Weights of a small GPT-style language model, trained from scratch on English Wikipedia.
Architecture: RMSNorm before each block, no biases in attention or MLP.
Each number is 128 + 24 x the weight over its row's rms, rounded and kept within 0 to 255. Layers, rows and columns count from 0. Numbers have three digits each. The size before them is the row's rms in percent of the matrix's.

# o: layer 8 attention output (transposed), 512x512, rms 0.134, rows 362-383, columns 288-319
# v: layer 8 attention value, 512x512, rms 0.144, rows 363-383, columns 288-319
# q: layer 8 attention query, 512x512, rms 0.128, rows 384-398, columns 288-319
# k: layer 8 attention key, 512x512, rms 0.129, rows 384-398, columns 288-319
o362 101:097148134098097145135095095117138155166136127077099134125152121116169085084121146095134105155140
v363 101:125112153066121088131114091118125147110139118140125148108183069163137145123167124173140156090135
o363 097:156137137102111163117172116130126130120110120183109128117121128127151147097097140141145151121127
v364 102:140104146101120107163067168105127155133199161136138125110121157134094136159117098127132137134125
o364 097:161126166105124108129108131096168130105119153135173135133083078171140139140153122177146133123140
v365 100:157129113177167110173111149135117145145146114139116095171141116124170103165119130128127127125126
o365 097:089124112175107129117117113150108143118136120114135113109121143159121154158126179087111113125130
v366 099:148150111125127153122122144149133124107143140112093135119111113124097156140149152115126128106158
o366 097:111132141133186155126120131131154130108143140129111136152151112149132100122128150117109151100193
v367 101:092176131115119172119147123159099140137116129135170118123107095083146146091113112152152108124130
o367 098:153115104094156111121182117137163095129090117161126120120115115049121176124113095119110105110120
v368 101:134163181123116140134104137117118168106142106096147139146136151106098125128130127134114147120048
o368 098:138112128140156162106130103082133131093140127129181075135110090106146118126157142111134182114169
v369 101:157149186116154136135166128097148191131161144094093112137131124121122119147137105115104121120151
o369 098:112102150107106081131154141124098129128118166145102126136155142162159100149094166132103166108126
v370 100:118136144129105132149144100165138123132146163139063112141123086160114117110168181163127136131107
o370 097:114180158128091150141147103113123147172167124165099124166147170168148123123121139144150103126113
v371 102:164095145121137128096128119090161094119140080095116127165133134159131138149130161151094138109124
o371 098:127118122103109104111142091140117131120122146108150115133107122149126125141171153112161126149169
v372 100:144129139129114108153105150149189166117106149124128144126142155106189124140097108125163138122143
o372 095:128137118111142106152101122126145123139122102096132128119156120093135147095098140098162134144090
v373 102:076132160124132162134151121103118109120161049131112136115122122137132184137129157140132125165135
o373 095:119096131103105092148111183126124151114102150137102158118128109141114121158129123111105140109148
v374 101:151136146125093108125101144138148119107134139155152110145126149118084150125136155091109135135158
o374 099:119112130129134112164099167134145131092149128138166128142165116156132097154108152111101124139125
v375 103:120114160129129113131116123150145142130106149126155149144152117124142131140119146166130103156090
o375 099:170145125103113101124131116131126108122166096140111119119133128146105142165117134130118089122098
v376 100:150103148113151135116116110141193127116072146095123157149128137090164093117102130169149133109147
o376 100:107124178124166131112108107150158113119060106144112143133103118097147141160114115128148118144137
v377 100:138136151162172111127143112114137111103151172115111134144120125123103175144142142090082124170135
o377 098:125141148077128179113139105088122125156140128108128151069117133107131111142156121161129143143148
v378 101:123120141170127138135158156163147098098118108130108102125100120123132101137163123145123098107106
o378 099:129112154166151099108133085122172114133142089083155123148123147153138142137166119161074068090153
v379 104:116130139153137182135115114175116132101127131114113095160137142120148161118153181165128127128096
o379 100:135134177111132128091166174105155129165131130121142139108120127166152122142108123161122125119113
v380 103:110161149119110125120065153141103111147144176163142117142136148155093117163123104129164106162112
o380 101:169172143120108142108066125122111102127164146133146131132143155113098105128154110108125174066103
v381 102:137114142165106094119099159132153068104100122108105118137159113131159148125160128147111171137147
o381 102:110120094133141109166104139122191140122112084081073151122134120120163158165144138131143137132123
v382 099:095155175141125122140158099156106085148169144088089076141141109118146144138128167128113084152163
o382 095:153113141131110112176127125112114147110167133141131112144119088157114110116157120125128110122154
v383 100:123151102118083107109110127113127133093134104101154136128142115141081116155147129144094116144109
o383 100:149169160123140073122153123107151079089101135112125144141115106129109129147090124104132153123115
q384 092:121094139145126164118149115138088111144123164128131138148157126128117136104092130103158121071122
k384 090:151141125127129104118164156095151150094129134145172110147155117124132113100130168101112126127178
q385 093:144146135096124121120105084149138148147176117118166156133153113126145180130121103166137135142098
k385 089:139144102132093141143152117124144142145079103104136127112115103141151112191143163102135061110163
q386 098:089090129097109147163161133147133115100093114135152138126140171165138104119103114171139144128130
k386 094:183160119125151114089177148133146157132164068140086152154122125118127101146103158156143168080145
q387 095:121183151174133117121093157125104145116142129067130112165106143094099133080126142155165124145109
k387 095:127104113130088097146121126056111150116151161128140100112103160138111178137094115113131154147113
q388 106:129142120122110083130122137089122125116142143107122123164115161142124130144118153126149144101093
k388 096:118106127103117098098139156072141135110119135100118098144139188147094088121089097104151147106104
q389 091:127083149084117151130183135123136093096110129172117119119136134140126167155087142101179094136119
k389 088:181136134123143146116147118181134110132159145148141089127154145111126099116085150117145170106118
q390 103:128145141078179106104166112116131110147154096142130153098137173124132129124136149150105150125103
k390 102:130119121145134147132141148185150139148155139100139140095114108143121084128159119120153113114147
q391 108:129128093160095147195111120144130099123135127101106112094124186130087112079118118096130130164092
k391 095:143121147114123099187166123142149095131108132125085125132150171153113141170095142109136143114109
q392 102:144149141116104101071191118112178145132133140140148124131135130112142132138138117187103142131160
k392 102:172152135134162125106102148122070124090122132107130132142142110101156078130123069159100095132131
q393 092:124136120157137157128153133129127151135125135116136121130174166142101127113150097131136143150136
k393 096:125131133127134129109130150158094137113137132139138154124115105136168145119148138110108133143136
q394 100:168084117123134067137106119176132150092150116169104102120149113117110100119113129117121129139102
k394 102:129129152131147140121133127164123138160144165125114122131144142149098109110130175118191163093158
q395 095:103095105131132094112100126115092113175126154143120113160166080108146118094119122094145123142094
k395 092:119161179164097122068143114142118148115126125110154105154129056104153168110148070139096112111145
q396 087:094112102148098114101094130112098126127146109105130114132125129118127109138143138112111152129097
k396 097:125084164068101095098152134126112093132167141173146150095118139148169126170116142118101135123158
q397 100:120129129109120116066097074157093106113070144165118168147103108086127153174143120128129100124144
k397 100:099149119084124115096108101162097130121113186157105128157142094132106134126107099133075121143113
q398 086:124131095135141130114173157162122101131134133161102131102131115132114109135131120131110129119149
k398 098:145155146162132109060186148140140141134097146155148155118118099107133131135115123138141134118140